{
  "n_layer": 9,
  "d_model": 768,
  "n_head": 12,
  "n_kv_head": 6,
  "head_dim": 64,
  "d_mlp": 3072,
  "vocab_size": 8192,
  "activation": "squared_relu",
  "norm": "rmsnorm",
  "norm_place": "pre",
  "norm_eps": 1e-05,
  "positions": "rope",
  "rope_base": 181000.0,
  "rope_fraction": 0.75,
  "qk_norm": true,
  "attn_scale": 0.125,
  "bias": "none",
  "tie_embeddings": true,
  "parallel_block": false,
  "extras": ["local attention windows", "hashed n-gram embeddings", "a smear gate"],
  "init": "uniform",
  "init_std_qkv": 0.0244,
  "init_std_o": 0.0244,
  "init_std_up": 0.0244,
  "init_std_down": 0.0,
  "optimizer": "muon",
  "lr": 0.00141,
  "lr_mult_down": 1.5,
  "beta1": 0.93,
  "lr_head": 0.00316,
  "grad_clip": 1.0,
  "warmup_steps": 0,
  "schedule": "wsd",
  "decay_fraction": 0.824,
  "decay_shape": "linear",
  "final_lr_fraction": 0.0,
  "batch_tokens": [32768, 65536, 131072],
  "seq_len": 2048,
  "doc_mask": true,
  "train_tokens": 520600000,
  "steps": 7294,
  "dataset": "wikipedia_en"
}
Each number is 500 + 50 x the weight over its row's rms, rounded and kept within 0 to 999. Layers, rows and columns count from 0. Numbers have three digits each. The size before them is the row's rms in percent of the matrix's.

# down: layer 3 MLP down (transposed), 3072x768, rms 0.0888, rows 2267-2302, columns 384-575
# up: layer 3 MLP up, 3072x768, rms 0.0579, rows 2268-2303, columns 384-575
down2267 115:624552453546565416524461522523447468640480483410550440523540529556535627574444466507402607579486556419560539489517526507496487486519476561494517561462524517412490371545493509551492484441469498476562522540460479519502570512538507497546503557544477437577518464550463492531582472510500462424519602484423496468551447534572409499489532508535447548571471526546480561522504531485494552501424462491490474499487479578477434542416516480522449466508430550463416517514421498375510528519457522494483532503410505481476428489467482561491559478514616529454537425471496564438529501560479543409
up2268 084:487529449436397583546430498429573471461592557407461571496494542484438468556443612471485452544496503457521497471438530581547521544581533523473518403522519498559510493497485482492586503581515628505462517482519470510495440456442411487494521540510485501525486508475447456476468446441578509473501426535535518456479542538496487581467506485506434463472476493409451468480535504592540546486462554396484469516478478506539491440502508476570565620426500514374567540485401523451563510577530432548480491531410537487555537475485489496413563497495566520451530607388491504448391477461610564517
down2268 080:523473486585468536679524601482451415485546551527427432504456452549474567504532525484544529536465459454528605501465509528539468531485379546513499504556522488470486507543449530493540514495472551514505456520495407477427484610578487526475533556452410495483548586469496456435482536503465447551554550427561522470447578529586489589544543510425593451524533589419473582515561574543541499476445489520472513524545494512414482479459511504478513454493517513487475567453523548504450470458517396506505496560483462372505524582423577510524484540464469475453573497501514575468522493468438522485
up2269 094:560520525565519541471586604539450523428539476462583444580607482518520578490385594540511514477565545616581420546471446471562550530449574512500453386469488525501521540479446575488609570466552582584536503446454493483521382497375564543474580528491449431525510594512472519489515492485453494506498432536498515466402482498491508414502491404494440460519476538512447504451527485538501544531552439566434485521517593483485443464530480528555492594498545557468584551483521440478536572523474425493567501448554520495448380573498459524547526423518476511459448527454516399523567490546510510504
down2269 098:509512500460495486508519528490590493448537406418540472528468375440532569550487454491401461485592484501460501482515432519468524558453521532539470405525470611524504498527441513529570531471546531564557549515456373409537546571473486500470665562470466475528450528492530511523572475511455470570531529453463435542552541613448568493515517436460573521569497520528568498490489495499593424512400509517512531612452481481560429412447507525558603484514570501558530395459516408445539539453548440490515505502460417413522520396584511491535461514461529519476463419566445528508566539489604551529
up2270 096:509570608549581418451604482420555525447513561484485434430536437394534453465469487555450470534506452412511507519488516513401530566534481538428506478475482391540515529498497512617494526525522461426556544476429492544531608429556484460489542464529522523525475550387523484472488497454582532475502486499523569485544510497529490532464553584422435445525498413580433533577608420498569557535529524584528358564551469552564523522481593528579369500580476443533581462554592531504538491462515520554451494555472468487557453501498551560580475466468555451488523557422550545528532571447516522408
down2270 094:541522517571483525480584461363547455570499514533506388584557481460513502496515574479459492473472510523530535484430548487529480521541491491503505470584543572500457529474472494543509451513568492538565509436473561483544495515456444568525457463480433483534483501472458438505468519534510452428510563507447518521568497534499580504458483456511505444495454476554595530553573481600554489456451426483524451466482495487443594494452627599466502523472502512464420396645451459529471411432491387490383489502578557400483432480529569541526509497394490489397544439501471515510528522546562525538
up2271 103:446555438475510481398520568478511483449537499439518511422499472440550532530568530524503448518512427431569517492474481484520584469522528480507470450521483596571542522527461514514542474493520447517573563587483531423545484517475543498591518523618511474572547499479522397481522607460436437566484411510478562615541532467444517492559470484470445534424495501433483447465504439396560507467566469364501442513556570443515458474560479499494525596417436466492483493474448429448518444497453537447572465506489439483424494481582514468508373476475529419512506503493416418463422510383556472529
down2271 116:408537422500558499458500520546492511449557492367485437579493487518482527492470516395472463491569521499460597456509525419562593388568440571469472498520466521451536526497509495471426460466507394484478550574442528539546459487495516558482480506589470442570479461533484522537421541539567571539534480498452550538508507535556540539499571435580570534500501507465523456596477480454514503461582558458497531404563504460444460542525482536487469556482550486494511440477570537503489471518508408415480555493548407564488481507490526381486477408506509404480534502556486457488417472465458412519
up2272 102:472536506524475525569458474528576508493485455503590513468441550491484535517412494514441530563476557451621423490506589477452496476505496499551486454423552496517453570624495486441499490490507414443406507578446602485613549472574438423531490485451499428522495462461487449455508466551534520587463568494492532462527401453486541430495564462553487555444458562505533507514477507478504431554578445396531511520434452523509509500538406474516489414451391460497496429489515571511472506455543454494576484455516492542414522478403501495480442550401609501539455448552562569470540579489372456427
down2272 099:562514467505542497523528514414505565477566398581461580434539540511588624543524513394443460474467504440505520515489420584554471598540517499526472521594565514532555480528517490490476460611560521555484491494531470477531482493568514527547448523453565521517443556474522563527542548532525608531461603542439457447410519622528645545498534589500581536481462468505487550539482543557595508427554455600490530551521482466597532526579535588567518410447504521505549588442450499542544472464467594576590420479460459483534446527436433475491498582578536563569383520413494493406512572409604590544
up2273 077:440528502474468374491463467484499526502561417439488518553484533500432513533472455473479486544542541463514453540452451441466554549471383456444514506572568504476477450498432503494485464548520441442444552548512596566482491539464553537422462528455491489513526463444587503456444594509453489578523550465576547502434424558532541417573547471402512490492459434511444400476426458492388515475437422514486474476526545441615492514456501352428479518529503507532454439428519475575463491463510517480477463420542582551451504491468541501538597572523524460513478504518531478538478511547550449476
down2273 081:496484490413472538498479487500495467458547530510468436463539489525482453471410397474512467524500511433525474598457466536504496551495464530487413460569518484471504524576473484580488405454508512489562505478506544499526541467469465471541473485452498536500579473497527443482519488544582483509447360475428506518551495505569501535525535536523565590595512544561427532469513375514463475550585479543523419539420551522507464458458489397468514459496481432536490501473472549481511430535511524415499519547542551568585458401514545472596538470634449498467557482510554464430473486527441574590
up2274 103:547438432569494537529488545438534566494438542520449421529571414573489474512462441487407513458479447533470488488487474448500491566466498515475454505528432501479444559438516556518433499404512503567463537447517491566575493470499398474422420453566503439572487584447555551548523420537501458529400421536501486494538516507517499511516532449542497622442447406501532517423545420425498469377469506570463438528480478573448483481460467475565523499511480427588522629542544544518467524416536508516472404515540502534448471462545409548469424425469401495479544512564483486477506515514551540398
down2274 109:508460409452513439507385479461536562557496546521598456429530549476494482553554396516575548504432448522521547526536540522519527454512545486444450462548486465458531463506497451511451502545539491567490509527544419498595499399495563493474582516512455515644416624501506473649511526567371469480475545498487544522487551464527475504419540563458503556549482479540551531495549469564451413402492490484605476503453422499503618543499562492466565435456488421396528532499510514465581521484477432508477392504454547574514510398531514496501498438453491613539471481433553495519502471543448491422
up2275 103:424532579488447533488531504621471439440519451529498562488505462543590435439492492504444557516494515433502565579483500535423484538493557431494494510474486534577501463503536492589453449461446490511456539559522544439433494582464492412435465474553573439418414460511516531487492502473486537460516464491454454512566442453515519477601462500472502594509464472512446431454523465454506448507563485446436534458500568494538534533514448530426578588480475536571478390561523427430480555468500567503550507477475579509450479511430481445554539535471418548523495492502453533480465581442418482559
down2275 105:485497542529509499613544455557456471502588534477482414522472462508506482468471384513487596525544475366560541477501499587442533606491528419472491526597544548372569498438527459429559462475546551409469493429512480524518569520456524453447520508454559590446512527523399507475535457559518432505491476588447445546549502645455475552545514472454510589465407469527444484510547502489445467474529494483425441450535483543525492549473525518448518520486418439496561465436520434440529471502433469519541545453431481501494481377533443478582531477504565579531544451511409393488524423378506509498
up2276 093:538494487542500526422456544443428556526417579499457454436480546514478597535482455482408511490528582545533481462452545591554492508434477466474379384543544440538459496450503522509470561568580543492582553499515536621547493492443420540512431474546529460499506550562491499500457518528458483449497560470538511552541522538527567605540542566513514428484614526411512540526445536452524514478507383488590569477466567500469484520490437464498531513460455513556539492476492364512549507485518484561547506490604453423456502489464505342557552490365558475548588486506385501566437461566474526467
down2276 098:528473463395618513534485505583480608541517454519511525477471453440580498500539449492505548481443510520540584451545495473456464520488545505514497489560514523442535481444511501480471456566569498588510560524464467480520456595535432497449543596546418530529620514520479456559487420440564511519493523471545520520459495547655502548486348581433526496547537503529508492506493507505521596479482509476508457549521410463525521526487589496550444528477487472529473493437452535539559608525436444442521453468549549444453558501453522548607532546403601602475526548442517477537510475563505481447
up2277 114:470489472457527540449559507536476582536480473520454507496548482602457497550482522536525522405480558508530429475525437559436557567527465513534546503476545475465518579494605388436559417515487477619573560490478451519459554440431556550456536516493463459566464503492555568559482508556453538467472470548507465488406452488404442562572485555584514557473595553432519527499532525508531506553471508525561469430409524502493445452482470489410546540432513528451560511476504458551422463521505509565513428411506564458500517496607485445538454522472560455509470450441542537511484455587542534477
down2277 111:485610510540566433534510424465511516458562502506486479546530552555504492462630510495537554509610552473395527518508422539506454469444535460567433511494489469518551469683413494536550413448546495532555428515573435476481524437645515575472485603512516568529553507470500501543546560481470473555488525513488558425441467566444481439495528523553501532507474521472452522527493530489467431506518440577454443484573479588512436487468394567472550507507534469526529376467487470553515492561497449478502581550446447470398434529396496557391467593527569506455516495497489414509453519478459531605
up2278 099:405505561513489490525554418579633606512511472562398437514496530563461480552440498452451487488564402521580507498480502479477429487389481484570414569476459526396566620519494512429521515443425521492429527527580521517442539517427559469570543540382570518508519549425542555590557441496539486608493444547454531538478515538560513521505500559537479511512429518512519531490477547550478468532528520510424583531532508592520447472531517499451511379439500469453485440515460562534454587527516524443521442497525573458449486545551474525516557466477472457478535421583589519545428607507470483508
down2278 103:549653545598530447518459585454509485603476581442455517521456589538505551491508494491423529491566500465631633513541545583562514547463443522434474418514541525516496445387514482535521509512516457491568506401479418519574518511493551527482503496489553535567460508517483552494418558473486536560450516580512405448479458475630514546492461510577412489459511514447610515442498544474496388536530455501516550521487439478480558468533535604474500403520474456545446502505556565512488392435579397470504455488575439547477477530512415476561468536504513435518510454554376501536484498544534486555
up2279 102:514509484522536467526410461413528407421430546421500441428587507451506476530481523493555477494515467411484467541539500511511430500516415536428549416396479465502512490493493384560452423536509578479540565425483474578534549527386427530543571468410451452440461472537448435553472504423444527524543526519507590448478404528493517510466491473449568414455482480547590540505531590560451442449444413539563531453456428477440600453543434517529532523508446515520466411462511550493406429474477333525487467529503441440470519531487486488531578541508445442516541443519432553489411497543555509454
down2279 103:555597513492498483578532559524522511509529466517437430496536484531486431555469470494417519475548542534505455568460576503509541515548580532511473482580455464551513497529523498562445537500449521473427480525603480390513479431410501485524497532531375488445531407490492467546587471545488471518568504524538461533532457576602397501563524436490476482380541525530436545516565508488552567500443598515489418567577438506531428446489421506509586441490482539426555490523503481513441456518427499444453431558470548442483422558524481478560463513495481524506538574472552523494491499502471507502
up2280 086:587425461584542514484507480478425514464576369458468501428468470458504531502450502494483438473508463423496449446461533541520543523552442470532547516525531560499505520607528494524510511537472534460442388535499517555494440533498516496386499536542523488532560464470534476479532412584533559518378560528544475503419508563580509438511489430437462529514493490538567528494500560518520535471410472437514566502525452452488450346470511552444491523525489489619545514485521498557455399585503487482570509532496413544513477589446437466448658484539441416404600560484429551364459397468527465424
down2280 081:560479551484472448413562471605594466505467532557439445467495464426559538428494423460511505424560510491532426535435411438461462525442540419527530438556482521624431481518548549470473552599516519494506443525579405564573456452540415533503563591363567581456524569450506504484552505548437505522440497478494477548431489453450474370511544419458450536418488423456484464556510495435497539507446449449477479558503399547476536539478496525363517464490528529501490537487444603444591516534487441439487496501609506526515483465511382509497477515451570532571451439555529557460493496531499574493
up2281 089:512462485502486474607399532477423419518537493517528533497523507498515557492447519452501431660477563466517537487492479480484518490572491505503481501470498550469527546480514478479565574449295396447455524377563506537543491562551504517561477517528517502510581543568490534460587448459513499556544490532470557515409423529399480495499568533442531581491469552480614481525495491432530573531475540527384463540415514448472437559557545432528412543509449514498515481466436508499548482506511456455478574518547497502466567511544491557494595534466490558469515416461571483519441474426396488498
down2281 088:515531489497564543538487456482471483515567531497472508455583472510498443427437508522490513567464445529517530457481494427497590590561486535470530536458487530476538539506485501472441561465556478492506503438574468540400553475577513481432507487499517481584607518558522363483534516506468506490612485532499523431417478418501516471458458530556520562517525514512537526516445499490531453433590583554469522550414499449528553433535481485503511488494430554458491470445535509471516484484535382424504516543584494473425577481550513495478574479542435488547584498517405526413436445542526512494
up2282 103:537512570588480546484550489419583527450469494504442527540442579473512556495455481514502434483556515463485463557390530440411450561543476433473476425508455513511517519474542406499505511499511468458491525420446479504452550545473394506511481430469503568548473468519492515472496458536540406560625506545494396535456477508547518460426506450481465461510513474519503404410450481524453575496475496534506560474389437550538512452464425446491508465432549460565435620453506457589401468395622533492540420458596518488490496573582524567558491446520518548501502517527586517406428580452469576488
down2282 092:555547515506555549519522510461502545440460474477467442581448506611496431435519431467468519639455479598446548521483460508574443535497514444432595485552458570492530493418573535555520472469541401553499501515496428546566442540522550440542431480494503496559503551532494416491498501580526492495473565488485572493451411512447546553520617528530584447419527551446499440392478420500484520500480406534561446503548586586562494591539473405522477569459414518461502516454445530537501542408477449426571449516491537496490449438390392467531485511398509482467490467580421568488602539481402519585
up2283 102:435510521388477531531469424455497432466522448565543420473514524445542505469505607447540551481421439560526454423482541521404535530526526509591478571430479513485521543439585502529484526438518488486501569541472405532484438546483415457521554538600552547592589546521495480460486482456565389456517638513553402482499486460545501485509524466483473452527516552483525470513508587522428482530469563537504508462520543517535436511440490502545457509510473395422435498538519452499535515504468490589538538515495437584523501542451502597539473490543426465438566601500406512480512543425484577418
down2283 113:526402530498565487561539430435467528524558446532456499486534448445503465537469486469424487497525542522483513371466504508340508533555564539570472510489484438525536474495535544435481550479568545529477463558545440526504524542547496514554530506603537493538566609470444519459491574495521489562523464426488412491588493453537426480557498468425468456510579431437448540533525503436492532440485608522561515532509389494458519469482472451513398459544536476523538475451535486465510507482525495457514486487482533578618558444493603491536442556552444466470533523486479523522488410469598444525
up2284 098:445478524504479462497509558469514495527482435526417480433469553537495458549452417588491506457528540524582467547363580474544483539548529583485451513528488500419505614455508474548490468569457530584469522464611497557464486494554467554505564484508394587523427521454505507509548508524445482383553552506523546463526512570518503481616465425445530520519488497535561415552477492543565502485586455464446475463476529412463410488529448392506546608499452522518508461542499467544407467446516410492402438432431498579477502551512552461500462502477517549544489536449455540481506536545456530593
down2284 093:511520523503416582496607496651656448489515493517464558500478457556544520443510427547508437518606602515536496524568540522485557489416468521449427495508534523531552644536462638578476523610497520525566548498512521483377400500539543434468415507462430551589499475494462500530402518477497483501443567612592410577557400458573500461513471617531550519539533537432504496477518473567448500512458446561515519537554481536427503541524520558503501504561465468515473519411496461425582495522404512485510500592522537498489517516496553506560511545491470526533458454486542518502547366506441547466
up2285 085:489555489524468500414550522505458471476479464470481522562533494520522560406514492409459392487565530487440478490609566533522479546611520447527423625546537415512408518589470498545502574547457495477509577489628516576473466455562547480455499442490552523507539534572511501531498431450441476610556577424535513443502486491530473559518594491511528498443488458487510564427358538496473467518446490469480506592518424540564418436490489517510599520551464520471430533455481525547389485399522407380508447513467454511477477584515440418491524495524531548461507421424520602476580511450491561464
down2285 085:588526548452427510508533489480571452498540567470554448553553422500508422443496447515547439467466563414504534534513472450470479425438448557501479561497477547588459603638410478491526515491497675404461497587522516532543550460541586464560514492492519497499471421523433430520434536512559526480494463584520492537514545554461499414570475517481466446493517537599537526534492510472564503492499480502414465486509547525489547591535448479554512515524528469513493405509520508393476553538533517462522609491439400545455485512570490474449531529586497458494471380421412511464419546585570495517
up2286 071:445509523484494576497496448486486455533496575595487555511477438524392609501460537480497498468536460466498471539511486542492519448428436441578514454589488534622529542468426469465402512485523515467509491623492455456485507583550499455484525539554560543418494488493481542472393524544630454433474547552582400486546415598389512475491512533544481476420551519418566421440459538360442488635529423458492538512531538477479436423371546516496499449465529432508398506468526451467459504451517588464433495482492516523521462424482575559473467537469507452539595513496507469631541526455520569464
down2286 069:564529443423450531460478495437513464507604447584543526565502553538569489441480509446595540460516528577539549478549503447558508433465563535517481501501488463454498463592452488526403535531434437485457480544521510448510574484508487465459444432541497432509514532542512408517493521533408512488572490483461475625573511451537428574522536479494450529530444517509572514422599427473609464555578519487517528571510435465452573487453537468540528562455569510529466468441485450545528578459445515496494464499531426486607490553538533543560471579431471552518525446410520550498471529596416432445
up2287 096:489482427504481468511475551557529578489475439495568462511460588459497431513469537490482545422505430409493446480489593454538513556398468573444481473489585500495532571549561522498511455528461456434521535482483480458430601500507438533510496443524474515427540425482514486564469502480577521521510563511513414525578469599480574554596487538488582449542612526560442490540493468454514558426481673466546488555447485548555531455570561513478538462534494546498494500510434524466470536466492449498539549539434471489507538439500490503476428562565532475609501491543531503473533513563638507385
down2287 090:457474454447546472422428451544419549614561517544440562546384567528508445478454553500576497529420556490565456505382447393522463541512485516555480570535556481617563455468546434516525538511451512491473533467461508527494432451494480464493490465460474452594456448456437551539587473489477529536509496490545507469501545511448539500539529489390557394516572532537568554428484566493388452554435552415473446587513581471403451462419473534498508510510512490542542577472487469438500439494527462517493476478634541541507487509567468419583524569448499495568578541489537559467525587544529404453
up2288 125:514574530508405520483482391497390441547459540456563533480513490573489505387521516583521490503449479473549531473501424500476537465557420530407533532506574537564507469355561510523469471477502396470433477512502510509517446571500583500612561583528508529515511478480427476534558474571527552476545548541470511592427566380467479522489503531595548387516447501618487438447535465511536466553451539495498554477504550616508498437537508546479501531436521520517548561509598499478448468483487472435609596627432421547515492505436556474480405505532466490593498482495520552487400465526594496496
down2288 122:432515552353439450494595478450423437639471551582454518379524550451468446515447431512542541410584553397459474485524475510569527513489527619603559581491574516547470487479483440484460471522541427453466502429538458526556498435513515597477511517445491520471449509573507445339536379556530532422489438492538463494482513514451508479467555458434368514544479446511598531491521492562468512527509459454535444487491544514507514542447495483537451572411583453431509410449430517511502484412525515491506470494523581428597501441455420484425480540491551501428584529574529526487546455557461498518
up2289 095:452443571532502567505474490590511451480397429384539570516425439471511533436532580479496610513532453424413487506509452533486475468485469441520575432515511405449461544459421585521525552470429414525544544490549452446455532505494540449520535453509495454544520509460494489442478478496535458579492467611570519505565517435494418505501368536480556484420559423536535532551439430515551458591425500478576500473534497414535559528558436495528505546509480534473552490588559511542479450488490456537472496454548535470537550466575468495466504450528536450498455529533500481566554475457393558568
down2289 104:519496504446558537514525485478499446491557444542428593438432422520508546482626518482498467505538541527484486550542565469434551483458550476550506539542550342399476557470463524539488459524509495524486510639520547537448547447474556477467495376539498585550473508446427520474469480514427465429562520628534540518470486593450496519553514550562495467507544518590525573501560482498575532486507506474562444433429459416567527479577512497463523473492437520427503458492445477506518508634512449476543506446527549484481562499484513453561475411531446475540444434505462501452537561503514486612
up2290 110:452486506501428452553507454536461502474458582559531493553487506500429421596562532482459567521531526472468458460474501534458476476499537551417493475549587457466532497534562516463445612556490498520476515429497436591543479494558532525519484483511500512467504544540518515528465481509490479580425558561571526417529438436481552473490452558452556455521549502522517542459380590448458533587481408527542508500478491502471393570469529522518629469473504570431423438552447473502472577502533644594495384587504458507486532513480497503465433519592466454532490519452487503504503453492627392581
down2290 104:516422497558577520502413397426508454693464517445480505621521489450521480448379476436531394496492547522477481514542464529470490540514497437535554553453456534609545414605486494477467400518512489499492475492579476519475577507543474582584507490557497506528413547469452497518480468513537493465570496464499585396421551545512435488537448494459370503539508435471498428549512432600467463496481547530440544491447483461487569398537518514578461429555550529513533390527521478482457356510526582490509535384546537479594513457554572535588508473550391564512506506534604444379411436480539519402
up2291 099:464503584547432487469554534466558467446460437490561483500523521558542389514480495566494535510539496492549468459443512436447543641502507482429439513527519514436532561548508460418472571522583451523547522563572525495489499552519494503482532520464537449534467556527571496432437455419490477556475479503452543479561587551421446474430567441519608469484516377445566443477503516496573394525531477477459484522388585531553450643508524502523530537582459485522489448539536554425582518474451566538443407526567368494480459524616446536503587501553484389513505462514467560576484502570557476549
down2291 106:488515513378533396396477497594513561467471397570552467508466515502507514405464508523435547491531506525487529518396451461498538592529606414386547482482539497522507454512563503479475492531450515445428474492535401535456393514462437417565407597507513442515572448417503419526566565490497414529452471457410554460540608487498458470492426465543530512350534540473438471445579479471513430449520488487455489484460456563476463517546471566495498564490493455499492471463429533491471490491477521531474554434415480522555439534497456524487458483541451494486550538543580505445526442425457527592
up2292 101:566478521508440433434520576529504513472501465500466540490564398503479459429454509524555437524449468500586432486526385605494515612464514433523454382608583482504511593497457437533534515406470485475574458455560385553580438529494515464531563477589478411499492463481446580514490517542489427477484609595521424477445518590497495520466426545445570448521583534497585580503598496484585523481505462496453492522497446509512523524413546475447424535546490536555611460495587490454511498459458409624511501486546599514510564553485395502518475542538488540546474525465492508415513441477508437515
down2292 108:541528515446504492487554570529539548517553510501581496516575463437470413431530526505537466574441430484472532498548445522510580546416508467581500449477506475560512506530468479454660482545524445444566510527478410519519502541490525542505498453602513480594591492526505499524493539497442560432453456537486493521487533532498465541475554507493485409607514447491441562431542492469480580499488534494369551506454434494539537507457477524481523518547548510483523621388467507590497536462456465481440566488537489497562538521435496527523533518471547583554467556504469554426465513557442466488
up2293 120:516423454513545435477496511441456510486515510516516489402511565583483565465530514488450451538542573479477513492464498494537473459524464505446572443541577487500525482468513470505492440503497361463526608477515480526510596521518421501418474456515494422461453441513520508410553502359475473472508548442487530484595491567489520547495542446453465622454522463435530572538519505469495553570526413530530486544457568489421522498414426458527485444535544467431480543461460531494515462561581489475472496536459526513432444487521518450462524491519428464469475447509442431407498534439499443512
down2293 116:493515484474574493555460498446506396571496495584460413546479519506505575551509445473554494480440491504464525477558442486496412497525510454496525479513437452521451504483468486535415460510482552575479508468434578454554531512582520555503485480606432514481527461543555535409508409530432480519546547510501404413501589600519507499465366608492517512440530449432517484411529541596504531445481472437488438475460513572506551467401492550528495593520551487431506472465487541486482485607415452613544555557495543417552496516466509476491487433486481588533437571542498551561570557397511442566
up2294 110:521541437505568430404516493535499417453519440499475515600467500531497529408451475613475407468607521485485479425486530495513443566417524514531399473514567439549497585408480441471469442469482476453517556534484530469566575550420436520514616524461487465532565564567558584496565546499499523451393515502474496568510493488507494510463485533489473512474475541488528576468486546513507451479509498485612473514554517489594508474503478432540488513520415518483559502500417374489542499565450542561547459517549498527537508545625514455472536428540519505485459513507474583577490471485445524529
down2294 094:611441540543464509458431483496447485386450522423517418508554595570521563487476560508428363395579432540484611499490508515451509480468538366418573565566453462509458498503480488508517429479561473501549505459500516593515581522434475528455557568519478463571613470497566616498435501570435507475553460457540565517470530476545504445576454475403475479492503505537486452460560596508539550485462547539545485584486548549499539426474450573542489451468482434448482510550496492482531518494515504521619548520539426427466541546492476549495521471481555584507510494471536465507568564420450594492
up2295 101:503390514495449519456491512431420473516487507516516440560477540619467529523499544487455469540470545502535499473469586479478573464510405517460509511542509467634467483474537534454483541460527556437574569528553571682469513454491559499585497481495474442496530525479512422590469484555415528471547490452570469438488485527469513457599519507521540487551565504525557501522484498440559449514444566491488479590509637534520582437535438508599432517498478492522495521521505472466509571602456552669478506465525406481510445504514432539589539533495520462550439552458480483464433401546550404517
down2295 105:533486479399496442503490491534462494497559518465566485468502500515543572451466473517528438508566492504515495494477474532469480449553465504515576449513472576503438507509430474534520489513512483502442514468442458586546608400484440514457592503561539509496602425447391500453496491585563466597534462506460466512453425530476521535445521455440655548465486449432512548526480498413500497583513531519485517521528496512530504507564445415498569467561451501510585480672449466436520436578543492423564478447597481550417386508572496504597468537428463425575486457546546540498421483595513481437
up2296 099:443549506574542589417501537484466525493517473538537494486538522554471522524527498515485513518498546503477457532447530506481510481484511494587466541584543490623525479543403531456407445512424423418507541504538484489408519523456524501491492520616484538573606552471425509530390466520468545517551522553504518417465518511494498539491518547483440448473497581518509467462546517537447504581445480493575585486517358535587483458525542485415515512535423436566444493432407543451540492498498469571568527545541533530502544515630446518480519515408585422533545462476507490489436572539558575539
down2296 114:438535538420582522487528451445481512477540505481533507505513488462489462453533535522433485459546396520535496547583548432541536482529519486482521444456509440594605522588541506476420518472433473554564570590546579466499467486449482504491573554539489458479609568528412526519513438472469481431529497520531484648538460417488414564433556522519324486478468516537456560487495460475457547555407472565512520528636449474504503496510507504560435489512514497594541530495511546430474483564478610503595519491580455522529541514574463480515517409501459471501516507552535448506560458541503471542
up2297 093:520601489576479489519458426535550380467526450539536508581540552622525484554425548507548558523494487468455564474544449471529451605528541440470456446472488527527635476527545477443365460487493527426456537544476472497513502441479404482398481439532517502504544451477495463569518545593437483543452552514538545512481496450535499475608409442523502468462544478431505507538578459436488524493447452481566398589386527551549570624518404430551539546510529452506437431583585451480545502479479554518506526498583490485466407464518480517494468501473427512457402445478552518542539552512575511451
down2297 098:528417423513507522463533451425513389541418564495500466448500512469497501451550488492479465512502490608437586476543461420448492472602484544472580388551550435522550489489475508481487570476530467492491537560596528551403530488465482483536474419511417477536525609481536527431432488525432619519506510557525458496463488545427547562548515483487458459510486500477548495503523513474502611383433455487561463465443474466508438560576444461583465599434516457544575479443453501458564415504522487447418535588482433488499449524474505465540475492431545427447516528499513510573475562443536453475
up2298 112:594533517443488447467527574510454472515460524408533447534521508428424590424537501449479507548558454422541529391526570564459489485464440573546432506562487492475531528496466441489495512517437487484553470443465491518562535508502438550501548537481405409439549446537602573558565494460570473475488474441533516450433501526477519405564517518474526525487532565509507531569595495426513511530485503499399480552449408526419401441423553462436406521531546442578526522601521470480529440543495540428483494478501537547545529513467477505574506522561468549536455490500510488482374491477509603502
down2298 118:522501435530455409431433519466378561476492432548538489460515512539479565418500573463603520488537437473591476539471551520497484475498500495469416485465491436516509532433424458486533418602526530578494449444635464522465492487500535527461439533542468498548528511535570545487580487475529490525529543528452422448472401502469426535489492562479493467382503478588478473505454404589449522519551505465512464583461498559545502533535481435489497429529479600515508540563435535372562496520333462478477475516478486502583504506570387514516561494509450498407466462550463595431535407569430454593
up2299 066:468442477555421513605477546523471502436479470389464550506453533511482474470461574455566528523502413509477514541593413576446477600490370545490524501420500527452564441486449520562485511496463542526475485456530524608428556531473467521560514443491506458617597504486525509472517477501609422463494449431469517482445429510485468510530532489458535547493444538527594548489483515526486570546532503414483515534525568471547479560564443539527526502483444511469533453555425437404538564501406514468520479504501552453523504495522447550545499550403567480521467506528586568540472407523463615608
down2299 060:470505617540505497444516482549534420526534538514449526498491491406440489468499496492531368497492500495468481526440464544412576564493478469492560447523481580502519481429557563464356504537448534522558472562607473503563473521552530487445525548578507601581487473539343548523475505578458424490492632476495491469439478444538531485476525450525478484487553466523468480494558470443494461440479494398609457502589512476458583520447405431521582477525411469470403516572502417477540522455574454448506448505451529475444542559559534559528539568497452454501497538515596475577522532495487572488
up2300 097:452451566446503431452465481438435478538479532461515437498438483490523555562513570490483597638475524495510480475484473274554502546457514453394480451441485471526547577544549582465479500587470503446457563504540523433531466438532509381528504428507463489473531465427529547566545540469454539472509531451494503434549440472454467416486473476560488401534378516523476477544499613480479476534521534440412499425514511482473495469475417512595533481437487466465532517509571478461516446513466443458535553479537458528491460492566540578498530600420508433520495488484572468437497457469498557466
down2300 082:485466489587522482489518436563527569530439474440576510531515503456512538462477543458516442533481570492585442511507570446479478500478542463607495461470452550428484448481543491371503467462540540576535493532429516486593547408529483439592427477548468455561462607540542459449468482464489534519595435520484485536526554520525418532559542606393545549478494436419505500527547463502446534525601415457480589546507421621547461431460471518516390535474501543471485512449491520486490509551463410586514539534514559525521525462537543489542542493423450537537415446427589555467445542450434512512
up2301 099:526465495459459539471428479392444437470466540520518535531446515557586513510579435494460501535428492412532470484472458520522492581410415496539498600427481545511445467478558540465480516421495520460487497535502439530469539508457442473494450491427359539554533486564490562531454410510425444558460571533561619491560478522443563496513542520490471528526608511474567456547479533550624536468437369487521573416491503485500529603512565501343478618460550480510376521493512419477649441432526475555459489485516462494512593494488567454543498487568442583502428574545533543487559583451513450425
down2301 108:510577484558475541448475482464414529504453589490564492442496536488535451478531496466424542508442534500471467414527403562464486386449460527529397510516404523461494527562629527451430529582610546517500471608481512382484481488508500497386448540445503514552424497451529573535486532526506484497449585502505475546486569524563539548557570445414504508509447469557533633545509569508545477421432422511506465544488430437505522536435528412466510495468571419456510496445545463526434498492488527521409540611441556497528485566526416486419569537413604450460518420489582392506509479549439556472
up2302 102:493519525487517518565523487619502502453472443541529471560569558428483564582552546581546512499536555485572518413487560487452515622449496517369441519442456455398481545492418445490533421486548418552560433457458513466504582457572519454506543484580521526491396539417629514580511567443363543467529493562490514523503562413448462517454533514561506466549473445575451431487463532443600515446483508410472515496496508509420480586511550480558472474452448455490571527457332448485526518539545472486554483596392410476505412479457538482453493498541551483450501443417584555511447535461459428419
down2302 113:514539541549490499474587491446515567528515477495509509518467507442519532484562542505577577531543531485480524481570659432524500524543507508500470517485527467489513516519459505419566508473495418500471513434588534559460515495568577509567525519468450503475508421508505468419449492527413458476527507543442453512512535503548486481438440568573609538538474463474487517524601461480559492561528514516505492450554417494413433502474496578438519536429572472430583489438549419536594595608536459550538462543545450465547532539454541379511506480537478571486424470522517435509483485503559490516
up2303 108:434496478547430415465519459550465506466491577472459532525469438454482471548484519519427514511501466490553495608543531351489537542460631545414491526472397508622446460385515501430535492545519549468399488600446540504514476437533479515463522504493537549557506584550486572534618496606426420466383490533522554571558552513417526477462429511528517583494514523582424418481595470469470563543512519529445487540586523542460469544497499485403541492556546390564484552472497466478571493312531457489472503513489484421530471462516509499525527463475529429557560498484503457541459540550557553497